config.toml
d_model = 256
norm_place = "pre"
attn_scale = 0.0884
parallel_block = false
init_mimetic = 0.5
beta2 = 0.95
decay_shape = "linear"
batch_tokens = 65536
steps = 5716
Each number is 200 + 30 x the weight over its row's rms, rounded and kept within 0 to 999. Layers, rows and columns count from 0. The size before them is the row's rms in percent of the matrix's.

# down: layer 7 MLP down (transposed), 1280x256, rms 0.0369, rows 66-118, columns 64-127
# up: layer 7 MLP up, 1280x256, rms 0.0418, rows 67-118, columns 64-127
down66,106,242,227,227,164,233,206,160,200,199,157,270,214,247,265,247,218,173,218,202,217,173,156,226,222,206,212,210,239,228,209,142,181,227,291,236,205,238,168,244,210,217,246,165,171,202,208,246,216,215,246,156,196,165,205,235,207,153,207,161,165,246,225,183,169
up67,107,192,230,231,208,176,198,212,183,200,184,185,199,255,253,180,234,160,215,258,171,178,224,206,173,173,170,186,200,200,179,179,220,145,204,212,229,216,217,180,213,200,226,244,186,219,124,216,178,178,146,221,221,192,122,193,178,166,149,178,200,201,201,205,160
down67,118,173,173,215,211,222,208,223,179,212,190,218,202,206,239,229,168,246,279,133,197,153,185,209,184,188,204,217,226,179,205,188,196,263,227,194,184,170,141,208,188,191,200,201,237,228,224,245,172,191,175,178,187,191,199,182,167,192,245,190,211,216,234,179,206
up68,104,166,192,213,200,216,168,227,246,219,210,196,214,237,239,202,220,192,235,220,145,233,185,208,170,176,183,219,162,230,219,205,126,171,225,223,113,185,172,220,208,231,206,216,202,223,234,235,152,237,184,195,183,178,210,191,197,181,226,162,212,250,234,216,145
down68,101,149,155,187,185,185,138,200,134,228,217,220,178,191,221,175,229,154,164,144,182,177,180,162,193,225,214,252,231,260,164,185,161,171,273,261,239,175,182,160,166,222,213,189,212,173,190,197,239,235,211,247,214,237,197,216,195,204,208,220,222,134,223,204,198
up69,101,220,256,184,165,172,277,232,188,134,179,207,234,149,174,178,236,252,207,224,190,198,224,276,168,174,204,179,198,275,184,162,191,201,183,190,168,221,170,211,214,196,204,198,184,220,254,212,185,206,233,240,201,151,177,244,186,172,184,240,199,214,172,197,226
down69,103,220,229,177,189,245,168,198,224,223,195,161,213,198,235,265,221,254,178,226,196,146,184,153,189,129,206,212,217,195,239,210,225,183,171,159,231,185,175,180,204,245,203,185,213,190,173,141,163,206,188,203,205,194,207,212,214,222,172,194,229,196,216,142,219
up70,095,209,194,168,144,206,208,223,210,147,188,185,203,180,182,218,177,213,259,214,220,187,177,146,196,241,242,183,218,210,174,256,183,208,187,173,181,207,181,203,187,209,207,140,208,180,181,195,241,171,185,233,151,201,170,230,221,174,198,211,179,197,229,157,173
down70,093,224,242,179,158,222,197,242,199,192,178,219,181,138,169,187,142,180,187,206,128,171,233,210,186,271,220,230,201,169,249,231,181,230,195,210,188,269,226,191,174,206,208,232,171,240,198,140,177,219,145,210,210,163,277,161,221,263,192,166,227,197,161,199,195
up71,091,194,205,209,204,204,229,203,175,205,176,192,191,166,209,198,253,166,252,205,233,141,172,224,224,157,263,235,169,277,216,207,194,150,169,229,148,200,211,187,270,219,236,237,193,181,193,153,119,226,188,198,182,207,229,222,221,204,173,221,245,180,168,237,223
down71,097,194,224,147,240,194,205,225,194,170,195,170,224,220,122,166,155,254,168,210,177,219,196,266,194,187,122,179,221,211,168,147,219,194,228,217,158,188,200,247,203,188,222,159,220,246,210,205,193,212,196,228,191,227,142,151,224,169,198,257,182,203,199,169,138
up72,103,202,201,220,226,215,182,230,164,174,189,265,194,240,267,241,175,254,187,188,196,207,200,195,171,154,195,171,241,204,168,245,199,225,183,232,144,212,250,230,150,211,185,185,263,193,203,212,228,236,162,158,160,234,148,245,187,209,188,231,189,207,191,211,184
down72,099,225,195,177,234,188,241,212,210,240,224,229,255,202,212,183,160,223,200,158,194,203,186,176,222,171,206,214,176,156,169,207,244,181,190,201,213,202,178,205,214,266,182,201,255,181,244,174,190,202,194,210,233,173,234,179,203,168,220,170,196,165,220,230,215
up73,096,210,284,186,222,179,235,165,241,189,206,167,217,176,260,218,202,184,249,180,189,208,228,182,168,228,167,249,178,189,231,191,158,261,126,212,242,213,203,229,220,142,239,217,169,204,135,219,222,215,171,262,181,164,194,207,204,188,204,160,255,220,193,166,237
down73,094,214,196,203,259,169,256,205,152,186,243,271,203,179,222,127,206,249,126,251,166,180,208,216,250,164,255,179,197,178,171,205,227,177,202,213,210,188,190,185,175,185,226,208,183,177,214,255,240,195,173,218,233,241,205,190,218,191,169,209,219,222,188,189,133
up74,098,190,222,244,237,242,229,249,172,165,226,197,234,203,203,196,211,217,177,200,167,219,223,236,261,206,222,262,225,225,196,201,184,209,202,208,219,221,242,248,198,169,180,206,185,206,270,242,238,214,181,175,205,199,200,171,196,194,171,204,178,225,229,161,207
down74,099,174,210,164,210,159,149,146,171,292,220,266,221,285,223,189,232,239,234,247,261,190,221,188,169,187,193,153,225,199,176,169,191,225,174,161,173,145,148,148,206,190,182,209,213,249,201,206,188,183,201,179,219,217,208,187,222,152,210,164,230,159,187,226,185
up75,092,178,180,185,230,185,153,203,158,201,213,182,182,222,178,222,169,199,209,198,202,173,216,169,152,201,182,261,175,160,172,241,213,193,172,186,231,225,183,203,192,237,211,174,168,207,209,194,201,208,239,248,278,208,189,195,135,158,234,167,215,144,190,169,228
down75,097,267,171,154,193,211,250,163,235,199,204,232,217,168,216,151,244,167,174,194,196,198,181,242,268,217,191,149,216,202,210,233,142,184,179,217,152,222,219,216,181,150,219,229,211,219,228,187,188,188,197,145,133,147,227,228,262,217,177,222,209,196,205,239,206
up76,103,201,210,160,162,189,224,204,199,204,205,188,179,245,210,224,198,234,219,217,148,219,140,186,188,183,156,189,219,196,224,203,183,197,158,189,187,184,264,215,231,207,204,211,205,198,171,231,157,200,283,209,170,186,160,246,204,188,143,215,233,179,250,155,222
down76,102,227,170,146,220,184,169,214,233,162,230,182,185,168,216,239,222,149,185,216,192,233,225,228,159,241,193,220,194,232,162,207,169,179,208,240,209,265,186,182,159,186,216,196,193,190,213,210,185,163,130,161,191,204,171,190,210,191,253,216,191,200,152,227,207
up77,094,231,241,177,199,246,178,210,206,244,212,183,211,175,162,186,198,200,234,165,201,179,223,197,162,207,183,211,247,117,220,223,152,176,196,200,175,236,174,171,224,168,252,205,235,221,192,214,178,231,190,251,169,141,141,214,221,209,118,200,215,200,208,185,179
down77,099,160,132,233,230,142,198,193,159,213,226,205,216,196,201,162,201,232,215,177,185,188,204,213,165,188,174,151,197,257,203,226,233,202,203,224,228,207,215,186,212,213,190,199,212,214,177,224,213,233,214,130,229,257,213,245,185,214,165,163,237,198,229,202,186
up78,094,177,140,168,163,218,227,206,210,234,234,197,196,203,231,195,227,225,249,246,190,153,192,178,208,215,206,194,194,254,146,169,231,206,169,169,185,198,158,181,189,184,225,162,208,228,174,161,261,197,171,276,240,159,249,215,161,187,192,181,208,148,213,193,233
down78,093,249,267,231,203,139,206,178,216,233,254,229,222,210,173,221,200,202,207,209,206,187,165,148,211,192,186,156,177,190,207,162,221,158,148,228,197,215,181,188,198,241,217,243,213,173,175,211,172,199,247,254,210,196,174,233,183,227,223,150,215,226,162,210,231
up79,096,164,220,235,180,162,210,238,191,217,168,232,215,195,227,185,138,197,234,212,179,183,207,197,218,187,235,179,173,193,204,207,164,147,200,175,184,200,139,196,218,179,176,156,177,229,198,177,192,171,246,262,208,164,151,236,239,186,192,184,162,195,225,194,227
down79,096,209,254,231,239,233,253,205,223,204,269,189,183,187,229,152,233,214,253,154,214,102,228,190,153,140,209,249,181,180,188,228,209,230,205,171,163,185,185,243,207,225,173,193,238,152,189,223,155,168,174,152,234,200,168,140,182,171,216,241,219,228,236,248,131
up80,096,188,168,233,206,239,153,200,145,201,180,140,219,150,195,160,223,215,257,179,165,163,189,238,169,255,204,228,234,198,236,236,204,231,201,214,175,206,153,298,168,179,183,151,163,183,211,244,171,126,186,203,174,176,221,207,167,204,196,154,109,176,169,212,223
down80,097,187,192,198,168,204,192,198,216,281,203,258,223,215,197,214,194,190,239,205,185,218,189,124,190,167,184,197,161,151,208,198,179,157,234,179,224,194,223,220,222,225,199,245,223,211,187,181,171,274,250,241,216,197,297,167,191,144,213,183,215,162,199,217,149
up81,101,173,255,154,170,153,206,168,196,178,234,192,178,187,225,201,240,215,212,255,225,159,215,190,152,288,171,224,247,158,226,218,186,148,166,194,161,189,177,128,206,178,260,164,193,210,232,241,192,212,183,197,245,210,205,209,184,192,177,168,208,178,206,187,214
down81,099,176,203,168,206,177,180,181,199,199,224,162,159,219,206,166,175,193,182,217,157,175,197,197,197,217,204,192,149,224,234,201,181,149,193,182,217,208,265,224,151,221,170,178,197,299,149,201,233,249,152,213,199,195,162,236,222,220,214,154,196,183,205,182,177
up82,102,192,179,194,209,190,240,260,187,153,202,172,181,195,199,206,209,173,213,219,210,199,187,270,182,164,179,160,204,224,148,230,248,224,195,201,233,188,220,215,266,216,199,189,200,181,213,212,150,230,185,237,183,193,225,223,161,188,201,246,222,232,235,214,255
down82,099,237,238,194,147,215,167,175,213,211,180,237,193,178,284,165,172,195,164,232,203,190,204,192,205,185,197,258,198,229,205,230,190,184,263,170,193,186,181,181,151,204,181,222,214,229,236,213,204,195,164,137,236,190,151,214,180,197,218,178,194,182,171,176,207
up83,108,177,216,198,205,185,199,213,117,187,286,212,205,174,200,189,141,191,170,179,162,202,195,195,178,241,178,199,236,249,211,217,253,204,197,180,221,243,203,212,242,203,179,142,186,182,236,215,195,204,198,187,190,170,161,220,200,216,199,168,154,258,218,177,224
down83,112,138,183,188,228,154,186,176,169,231,117,204,225,199,211,223,181,203,217,163,219,229,186,202,191,282,173,199,204,184,252,201,227,201,217,170,240,205,239,184,180,218,176,189,153,229,224,217,168,193,204,177,250,223,232,221,165,227,202,257,203,178,198,247,187
up84,101,197,214,189,252,186,145,216,176,216,228,174,264,171,193,189,181,149,198,224,162,228,216,191,195,276,219,203,190,216,171,183,199,205,250,148,227,178,225,176,241,207,221,167,208,191,211,258,152,286,130,214,174,181,220,244,162,220,159,205,171,252,209,215,157
down84,104,254,206,176,187,136,236,176,213,211,215,216,192,198,156,194,262,199,205,203,151,225,198,204,227,179,189,192,173,183,159,160,216,176,222,200,195,202,147,209,163,189,267,180,188,241,172,235,248,201,219,209,215,202,209,180,200,207,216,186,197,208,235,233,175
up85,099,159,194,131,203,197,168,190,138,176,169,221,210,163,184,207,185,194,268,226,226,195,180,232,220,220,185,198,181,220,229,255,207,177,158,250,195,164,191,287,230,187,208,173,207,175,156,194,196,245,190,247,186,176,170,178,198,198,187,215,230,161,220,177,205
down85,100,195,189,222,190,195,161,312,195,178,199,209,179,259,201,226,179,167,209,198,96,213,199,168,178,203,239,183,181,146,197,171,189,197,225,204,186,211,207,165,200,190,216,198,227,163,209,240,256,157,127,224,212,237,247,231,229,210,171,201,188,191,219,200,169
up86,102,214,255,175,141,211,191,225,136,190,235,183,163,125,146,192,186,194,199,186,179,186,204,188,286,199,215,197,218,196,242,199,190,194,145,168,196,186,215,237,241,272,235,186,211,187,226,210,204,210,171,122,185,206,183,229,241,183,211,174,196,221,213,161,210
down86,103,162,178,195,224,226,173,203,191,201,217,185,224,213,226,218,272,227,209,164,194,210,226,232,181,198,220,194,252,202,194,200,225,196,187,202,231,140,203,225,203,235,195,196,175,190,244,200,189,152,256,201,239,160,185,189,143,206,225,242,155,189,261,195,186
up87,104,152,215,194,200,208,195,208,185,185,219,151,200,213,244,181,208,161,254,170,188,189,204,207,175,222,207,256,247,217,179,202,191,171,177,231,186,209,158,182,174,216,212,211,198,205,166,208,179,252,207,274,254,168,131,206,203,186,218,217,155,152,234,210,161
down87,101,192,197,211,169,214,158,193,196,187,195,193,192,208,192,218,178,235,149,184,185,167,182,165,177,262,216,196,249,222,166,199,153,190,247,178,175,169,210,207,202,178,213,198,179,185,209,214,212,194,180,217,163,220,236,191,188,263,225,204,205,259,271,212,202
up88,106,209,217,198,167,195,228,207,167,209,260,227,171,217,268,194,215,205,168,163,201,201,199,212,190,212,239,239,160,198,172,168,164,174,247,192,171,241,163,154,176,241,233,189,244,156,196,236,217,214,204,193,248,191,160,201,219,172,232,237,195,209,202,169,147
down88,106,178,193,217,161,195,132,199,195,146,221,193,204,195,215,207,173,159,205,214,194,182,193,167,241,193,175,171,194,197,271,195,232,194,180,194,184,200,271,191,212,195,147,232,258,160,187,202,191,217,138,235,155,156,219,221,178,232,191,222,140,142,275,160,172
up89,105,188,237,240,177,165,218,176,180,160,186,188,179,225,197,203,272,150,215,194,173,250,164,209,199,187,219,143,211,253,149,223,190,237,215,192,178,211,197,278,212,179,214,222,265,160,216,190,155,229,202,196,200,181,199,210,210,204,207,167,184,211,226,224,199
down89,106,204,153,166,195,244,216,221,228,242,179,186,233,190,178,201,203,190,185,172,179,164,211,200,216,172,120,219,203,168,207,203,191,197,166,235,188,202,115,181,211,226,191,202,145,177,212,232,212,207,268,220,196,209,196,155,207,187,222,197,214,182,218,205,215
up90,096,225,228,189,173,185,237,252,149,185,187,205,204,195,187,184,186,225,215,242,177,211,153,183,154,182,210,178,229,233,203,162,152,194,196,172,198,174,203,234,160,181,191,228,198,196,207,178,215,197,176,182,146,215,194,276,201,171,223,215,165,222,192,212,214
down90,091,242,202,198,210,209,181,178,224,207,182,130,162,239,184,220,204,142,240,255,219,167,196,204,217,252,215,221,250,189,165,210,209,236,140,143,225,202,219,153,244,215,255,151,183,207,222,185,199,226,198,267,167,213,214,219,180,201,197,227,183,167,198,173,191
up91,105,206,129,177,197,233,237,226,199,226,231,248,201,172,181,245,162,219,227,173,213,195,213,219,159,183,188,250,203,211,167,173,191,224,181,217,188,228,184,195,181,234,182,203,172,165,218,239,250,223,205,223,237,220,166,207,179,216,175,150,216,126,212,239,202
down91,102,166,200,153,178,201,182,203,245,217,200,195,233,203,199,246,217,134,139,194,228,191,176,166,188,190,226,175,210,218,237,235,230,155,198,191,171,169,183,230,227,172,196,221,226,227,188,206,204,213,193,211,202,173,204,204,197,238,205,202,202,216,217,180,176
up92,107,212,174,142,189,193,181,208,173,200,231,222,202,146,197,199,215,165,230,200,177,231,195,223,180,235,259,258,218,220,197,232,219,172,231,201,219,231,242,187,204,214,237,187,223,167,190,182,131,182,185,171,142,176,211,239,246,194,140,198,236,202,256,156,203
down92,104,229,165,219,135,205,213,189,170,182,207,240,186,228,182,250,213,207,228,211,193,153,236,167,252,135,168,218,199,203,175,251,171,187,250,250,227,151,228,198,234,247,151,207,148,212,184,192,180,191,184,142,199,224,200,209,224,221,215,216,199,174,216,252,177
up93,101,188,216,180,206,227,192,185,223,259,213,149,184,180,217,194,205,168,164,222,194,138,155,197,238,240,181,207,184,174,204,242,180,202,198,210,211,185,217,234,211,167,233,170,163,141,201,217,216,183,211,218,182,132,236,212,211,167,202,152,232,163,173,225,233
down93,094,180,164,191,203,188,222,265,184,204,155,212,219,230,162,171,172,199,211,218,168,189,194,236,186,231,228,194,202,210,197,164,204,154,207,148,210,209,208,231,198,169,165,197,191,205,196,198,244,187,174,210,222,241,198,180,191,227,214,242,213,200,173,202,215
up94,097,233,200,149,194,172,201,222,167,146,199,201,235,247,187,243,205,192,203,246,213,192,204,219,228,219,180,209,221,234,150,198,187,217,185,152,180,209,162,177,178,268,165,204,209,209,175,176,195,178,222,202,169,224,146,190,197,249,177,165,177,212,194,133,232
down94,100,186,187,230,210,176,245,226,145,219,157,239,179,147,237,159,213,201,160,157,205,164,169,195,170,239,232,181,193,188,270,221,222,191,229,236,189,166,195,233,249,230,261,162,210,223,195,206,188,217,146,202,226,207,221,233,188,192,256,196,239,168,184,232,193
up95,093,207,177,210,239,162,207,209,230,228,179,251,212,227,196,190,206,203,171,222,186,189,248,191,156,224,259,202,184,223,171,254,219,154,207,180,145,233,178,215,245,191,210,184,201,159,197,229,202,204,211,237,212,171,245,192,198,215,168,220,193,166,225,243,181
down95,093,147,171,197,209,239,209,204,214,183,163,151,209,171,186,201,167,152,237,162,201,193,203,158,204,199,198,185,188,197,202,202,241,179,162,191,220,169,236,177,182,253,161,162,176,196,241,192,260,170,235,186,167,225,199,242,199,244,179,202,192,240,185,124,193
up96,105,178,183,211,199,225,227,178,219,208,172,246,174,187,237,190,190,188,210,210,170,211,223,234,171,225,223,217,213,239,209,257,187,189,197,236,174,197,243,257,234,258,183,196,260,172,205,199,214,220,160,162,230,212,271,205,204,199,209,196,181,247,294,174,135
down96,104,169,264,235,154,214,202,203,153,195,205,214,235,218,196,234,200,191,196,199,152,154,154,164,171,196,181,228,245,211,188,195,161,195,259,184,227,208,200,104,174,142,214,166,222,187,267,165,198,184,174,206,209,193,193,169,222,211,174,192,168,190,238,166,182
up97,101,199,212,179,220,188,186,181,177,163,175,234,185,164,188,218,192,201,194,206,189,177,199,195,222,226,212,154,203,197,183,233,231,199,169,247,220,163,227,205,206,208,221,194,192,187,174,258,193,261,229,194,250,136,205,224,159,196,187,197,203,196,207,206,170
down97,097,200,196,207,218,163,186,194,214,180,191,232,133,190,180,195,214,213,248,197,146,187,183,173,180,112,217,263,245,233,205,243,278,205,221,242,217,230,210,222,215,175,151,200,200,220,194,204,201,165,212,172,175,266,199,239,157,227,243,250,167,199,166,191,195
up98,097,231,249,159,183,207,191,186,188,187,214,195,187,253,207,182,235,201,230,214,124,176,222,254,193,235,267,175,235,186,154,178,195,208,206,193,217,221,201,223,236,141,184,160,241,239,242,244,194,213,213,254,162,142,183,211,243,232,166,162,157,250,200,222,206
down98,103,205,167,245,212,217,226,215,194,165,214,192,215,183,236,210,155,231,202,180,224,239,166,207,191,176,198,184,128,152,203,180,228,207,171,214,196,219,195,161,196,194,207,218,159,131,199,215,261,151,232,204,202,196,178,172,137,175,167,250,236,160,228,178,246
up99,101,249,146,174,265,256,224,185,281,197,183,205,176,188,194,239,270,188,194,182,198,180,220,210,205,214,211,185,219,206,179,221,99,173,193,190,221,222,240,224,211,167,195,244,240,169,193,219,187,188,152,207,176,173,220,215,165,171,223,157,154,199,262,193,189
down99,098,185,258,164,127,167,195,208,204,205,236,169,202,159,187,174,209,185,186,246,166,206,206,222,248,184,199,195,190,219,202,176,195,212,189,128,168,198,243,208,176,230,215,188,253,202,247,131,193,172,239,202,193,194,198,221,210,200,189,161,182,225,183,189,208
up100,087,174,246,200,178,176,231,197,216,236,205,259,219,230,210,199,203,154,185,176,210,154,194,204,208,208,231,202,222,164,190,198,196,118,216,220,163,185,256,203,162,228,165,220,198,185,209,135,206,200,190,218,186,219,173,184,207,223,229,204,190,155,196,196,213
down100,089,244,136,200,256,188,181,242,209,195,202,152,207,231,161,251,214,178,217,183,203,212,207,173,232,213,185,218,189,223,224,219,226,297,197,185,216,193,194,185,212,162,229,177,230,223,214,220,226,219,202,205,196,171,190,232,205,176,125,177,182,207,190,164,164
up101,100,154,201,213,218,201,195,199,184,227,220,247,250,256,197,232,249,201,171,207,218,165,153,184,179,215,212,173,239,251,165,192,147,122,218,248,166,230,209,237,185,201,219,186,234,201,246,191,180,242,198,184,206,217,204,199,218,166,219,218,163,197,193,236,201
down101,123,240,190,215,208,213,171,144,216,196,208,211,246,200,194,255,200,242,193,202,238,173,164,194,188,205,201,153,190,168,210,217,184,229,176,198,182,215,157,197,134,194,225,145,173,206,173,213,218,197,232,233,198,246,201,197,189,174,193,262,210,233,186,239,195
up102,100,192,213,170,200,258,217,217,175,174,241,196,207,203,199,192,209,138,183,195,173,177,162,206,202,275,167,217,198,245,208,242,212,194,141,196,206,236,211,202,244,176,225,171,166,179,207,228,250,190,222,262,284,157,180,188,231,171,188,192,225,202,208,202,216
down102,099,188,205,180,205,218,165,201,174,212,186,110,235,161,221,207,175,245,186,193,259,229,208,243,177,220,255,184,146,210,262,258,187,173,167,170,207,202,211,160,199,158,189,202,181,203,189,199,187,193,218,165,203,175,145,237,255,214,249,214,202,204,237,171,192
up103,098,179,225,210,206,195,217,198,236,180,197,200,198,171,186,187,170,182,198,270,215,159,219,251,205,212,264,246,162,177,184,201,151,192,199,171,229,155,205,231,227,180,201,216,216,190,249,202,199,185,173,169,184,171,218,228,233,146,170,175,217,193,232,150,235
down103,098,166,210,179,212,243,171,176,113,179,156,180,124,199,210,198,208,215,170,176,185,176,202,192,218,215,145,217,210,188,174,176,178,202,194,171,235,210,223,176,176,269,232,169,258,150,235,208,189,151,205,182,159,236,134,189,203,167,229,215,195,175,206,196,141
up104,092,212,177,247,237,171,176,186,223,219,209,220,176,173,164,197,196,186,159,152,194,224,261,212,207,300,172,196,211,164,180,183,178,190,214,169,217,268,230,246,222,218,212,164,186,168,191,247,196,242,211,215,245,122,191,210,167,224,229,203,210,219,212,196,200
down104,089,206,194,194,148,256,235,217,175,232,202,181,205,202,196,188,186,254,155,183,185,162,166,195,214,149,274,134,145,192,155,145,176,191,183,227,200,186,201,169,214,206,195,207,214,243,257,193,218,160,210,214,183,248,209,234,208,163,160,188,231,224,170,194,209
up105,098,187,214,189,183,161,207,228,155,221,177,282,190,172,197,233,237,200,168,175,164,141,165,241,209,170,216,185,241,181,193,219,150,232,196,168,209,222,244,197,208,256,170,209,217,205,221,215,216,218,221,261,202,189,191,195,191,217,195,278,188,192,207,203,269
down105,094,178,222,190,206,207,211,192,210,201,226,184,199,243,159,181,238,227,128,170,214,154,228,180,180,246,218,247,202,225,203,191,230,121,162,214,209,139,191,142,202,164,208,214,241,136,285,140,240,186,218,202,250,275,187,229,172,203,190,187,181,161,181,192,199
up106,109,167,166,156,254,193,200,167,145,255,220,217,215,213,212,236,164,176,208,196,199,221,189,192,194,213,179,204,239,236,200,227,221,201,175,168,205,185,189,150,147,211,253,192,201,220,234,172,164,251,165,185,226,185,202,267,166,246,178,245,232,215,225,177,255
down106,116,160,176,190,187,182,207,155,212,233,235,195,216,152,167,205,213,227,205,187,234,192,142,210,187,168,232,166,185,228,241,176,214,222,225,191,201,187,206,213,214,263,203,181,218,178,217,166,157,172,174,171,206,194,208,206,164,238,182,225,156,179,227,244,184
up107,094,202,152,179,192,180,236,199,178,228,219,169,223,204,245,176,172,226,221,227,218,208,215,193,153,257,194,212,181,143,225,196,196,202,161,213,189,237,208,200,196,185,204,165,177,170,186,211,225,158,225,200,230,203,125,183,170,227,133,198,201,168,190,136,224
down107,093,143,194,187,178,191,203,214,196,190,230,270,240,188,153,249,216,172,181,183,185,185,159,233,255,156,203,196,171,209,174,177,198,214,180,169,177,172,205,218,253,185,183,211,241,224,227,202,224,301,135,151,168,185,218,199,262,204,227,195,200,179,190,220,163
up108,091,210,227,188,132,223,238,189,137,195,171,208,170,178,168,258,152,204,221,163,177,212,202,178,127,164,207,202,208,183,194,192,179,199,177,217,160,181,235,201,171,206,217,172,209,166,199,214,159,171,185,162,178,212,179,306,230,162,190,160,156,218,191,215,204
down108,098,241,217,204,173,209,217,187,178,223,174,208,236,165,176,155,195,160,224,188,196,240,189,228,213,230,193,198,201,200,182,219,209,185,173,162,219,225,178,226,193,232,184,195,227,220,240,173,230,186,213,209,204,207,222,161,214,130,195,252,209,190,216,122,167
up109,101,189,222,188,193,231,165,215,177,221,232,191,242,150,196,210,203,238,221,191,157,243,204,248,203,257,235,212,158,188,192,216,211,198,186,174,206,231,190,237,266,163,214,188,220,199,155,223,233,176,219,261,225,154,236,233,179,166,240,219,230,155,182,210,176
down109,101,200,179,165,180,157,146,248,178,207,163,208,238,174,187,196,152,196,234,220,174,197,161,174,215,209,179,197,168,176,212,173,175,202,205,195,208,159,222,204,207,224,150,161,178,177,174,151,214,216,186,234,127,190,203,173,181,203,184,174,213,207,194,210,179
up110,104,217,169,211,216,229,229,195,226,289,213,223,263,178,162,184,217,228,202,217,136,213,239,188,209,225,182,241,220,181,225,215,225,216,178,200,207,217,193,217,177,144,224,219,183,178,229,215,199,203,263,222,211,205,205,210,190,220,190,183,184,178,255,198,241
down110,106,174,203,272,166,200,196,185,204,196,203,257,204,148,234,203,194,157,262,193,214,210,111,164,208,214,214,193,241,254,198,151,233,247,191,200,177,171,251,203,160,177,244,186,257,156,251,217,156,224,176,137,180,177,204,228,193,204,157,156,160,212,204,229,202
up111,100,183,226,198,195,192,219,188,234,152,211,209,222,202,190,231,181,199,228,184,165,187,215,233,144,227,222,238,206,232,187,267,150,215,170,195,205,193,248,250,197,290,252,170,207,196,174,210,216,222,144,195,193,172,222,202,177,205,167,193,212,200,185,205,218
down111,098,235,190,224,188,259,185,201,154,215,171,174,230,207,187,207,208,169,186,146,216,156,251,225,223,187,174,170,198,208,239,201,181,208,259,194,178,153,159,156,201,191,195,234,199,178,215,236,270,165,207,179,202,168,236,226,266,222,227,204,170,192,244,213,213
up112,102,186,185,228,195,236,196,182,207,245,204,199,158,227,283,155,196,203,207,196,166,183,160,218,216,190,185,204,182,187,226,201,196,178,218,226,136,193,170,210,222,168,187,243,175,188,227,212,245,269,173,211,218,189,207,180,159,143,168,222,223,182,216,147,185
down112,101,166,230,195,206,205,191,200,171,204,236,235,165,259,218,180,218,206,211,216,171,202,257,159,181,245,267,179,217,243,162,256,156,183,228,228,202,192,210,207,205,251,184,227,241,230,191,177,221,164,208,183,173,154,191,245,209,230,258,133,152,229,195,200,183
up113,101,155,172,213,209,201,234,173,133,213,187,259,206,199,221,165,151,185,271,203,206,223,178,180,197,210,188,185,185,204,168,142,213,185,224,165,197,215,184,228,228,270,230,202,212,180,208,190,106,257,232,225,246,234,209,207,197,205,133,196,179,206,212,205,192
down113,098,171,146,171,142,221,158,205,250,211,182,219,241,212,144,201,222,238,180,215,212,202,218,178,214,162,210,190,208,219,170,219,154,245,215,147,127,193,179,183,189,212,227,192,217,200,187,224,190,181,164,189,221,246,217,211,243,211,170,272,226,199,208,225,204
up114,103,243,193,194,219,213,200,227,196,194,186,155,194,159,206,185,171,166,221,231,208,153,174,210,166,185,185,240,209,190,182,226,232,180,131,211,214,224,205,233,286,199,171,226,209,148,201,221,174,206,200,204,247,194,233,192,237,193,192,253,219,246,205,226,176
down114,104,190,199,228,219,184,175,147,232,153,114,217,173,177,156,249,241,210,227,168,247,193,244,251,155,202,173,169,235,223,223,238,201,192,234,209,211,208,172,173,189,244,161,205,176,211,207,228,176,163,232,198,159,197,202,171,225,199,212,209,214,192,239,186,193
up115,107,211,226,234,259,196,198,222,215,184,176,155,202,219,237,249,210,186,200,208,183,237,229,185,154,258,232,169,265,175,225,180,143,206,184,199,155,192,209,215,223,167,210,248,251,194,209,218,240,269,146,174,214,129,209,172,167,109,212,209,229,205,238,138,233
down115,102,209,204,211,201,204,204,114,221,219,225,177,193,163,189,221,180,215,160,182,187,184,213,143,232,197,215,178,179,178,235,218,219,153,155,213,182,205,205,241,180,177,264,216,172,173,187,248,173,159,197,239,172,153,216,209,231,202,197,254,221,203,143,196,250
up116,096,223,195,193,123,225,204,242,202,234,172,223,216,234,186,237,239,136,177,224,155,209,207,173,190,239,212,184,202,227,223,236,156,191,193,190,196,253,169,221,238,202,241,212,254,171,252,227,186,179,255,161,205,196,272,262,236,160,242,232,206,181,186,263,191
down116,099,225,180,178,233,134,174,184,196,175,245,219,196,180,215,181,183,283,273,220,206,161,214,178,172,157,147,160,210,224,199,169,177,153,208,185,211,126,211,174,144,224,190,186,174,210,175,186,142,191,127,259,276,232,159,206,181,226,204,161,248,217,131,237,227
up117,100,172,164,230,212,209,214,197,234,239,259,215,213,220,237,188,161,221,242,202,182,178,179,205,173,200,249,197,219,265,211,169,182,170,254,191,206,146,193,213,180,201,161,189,181,239,191,246,202,148,233,218,221,181,199,220,155,165,175,154,198,186,187,202,205
down117,098,119,250,229,154,182,201,192,164,216,218,234,274,208,192,229,167,144,219,218,210,267,185,189,142,230,189,143,179,197,214,274,179,212,183,236,196,222,196,193,188,238,195,222,209,185,237,180,193,190,185,209,142,269,204,169,216,208,193,220,223,201,227,222,248
up118,109,183,236,192,231,174,209,185,230,196,226,233,180,163,179,168,229,192,188,245,208,224,250,207,172,194,165,227,231,200,238,190,230,185,160,139,199,158,231,206,236,150,263,161,168,195,217,231,180,241,207,225,225,152,200,216,201,224,151,186,197,157,175,188,214
down118,108,178,218,194,201,182,144,193,197,178,149,191,223,170,213,174,222,183,226,190,202,209,212,177,203,209,196,217,241,213,158,181,236,219,163,214,208,198,221,197,221,200,203,206,178,202,273,247,194,183,171,254,201,184,175,224,228,176,188,234,229,178,198,192,234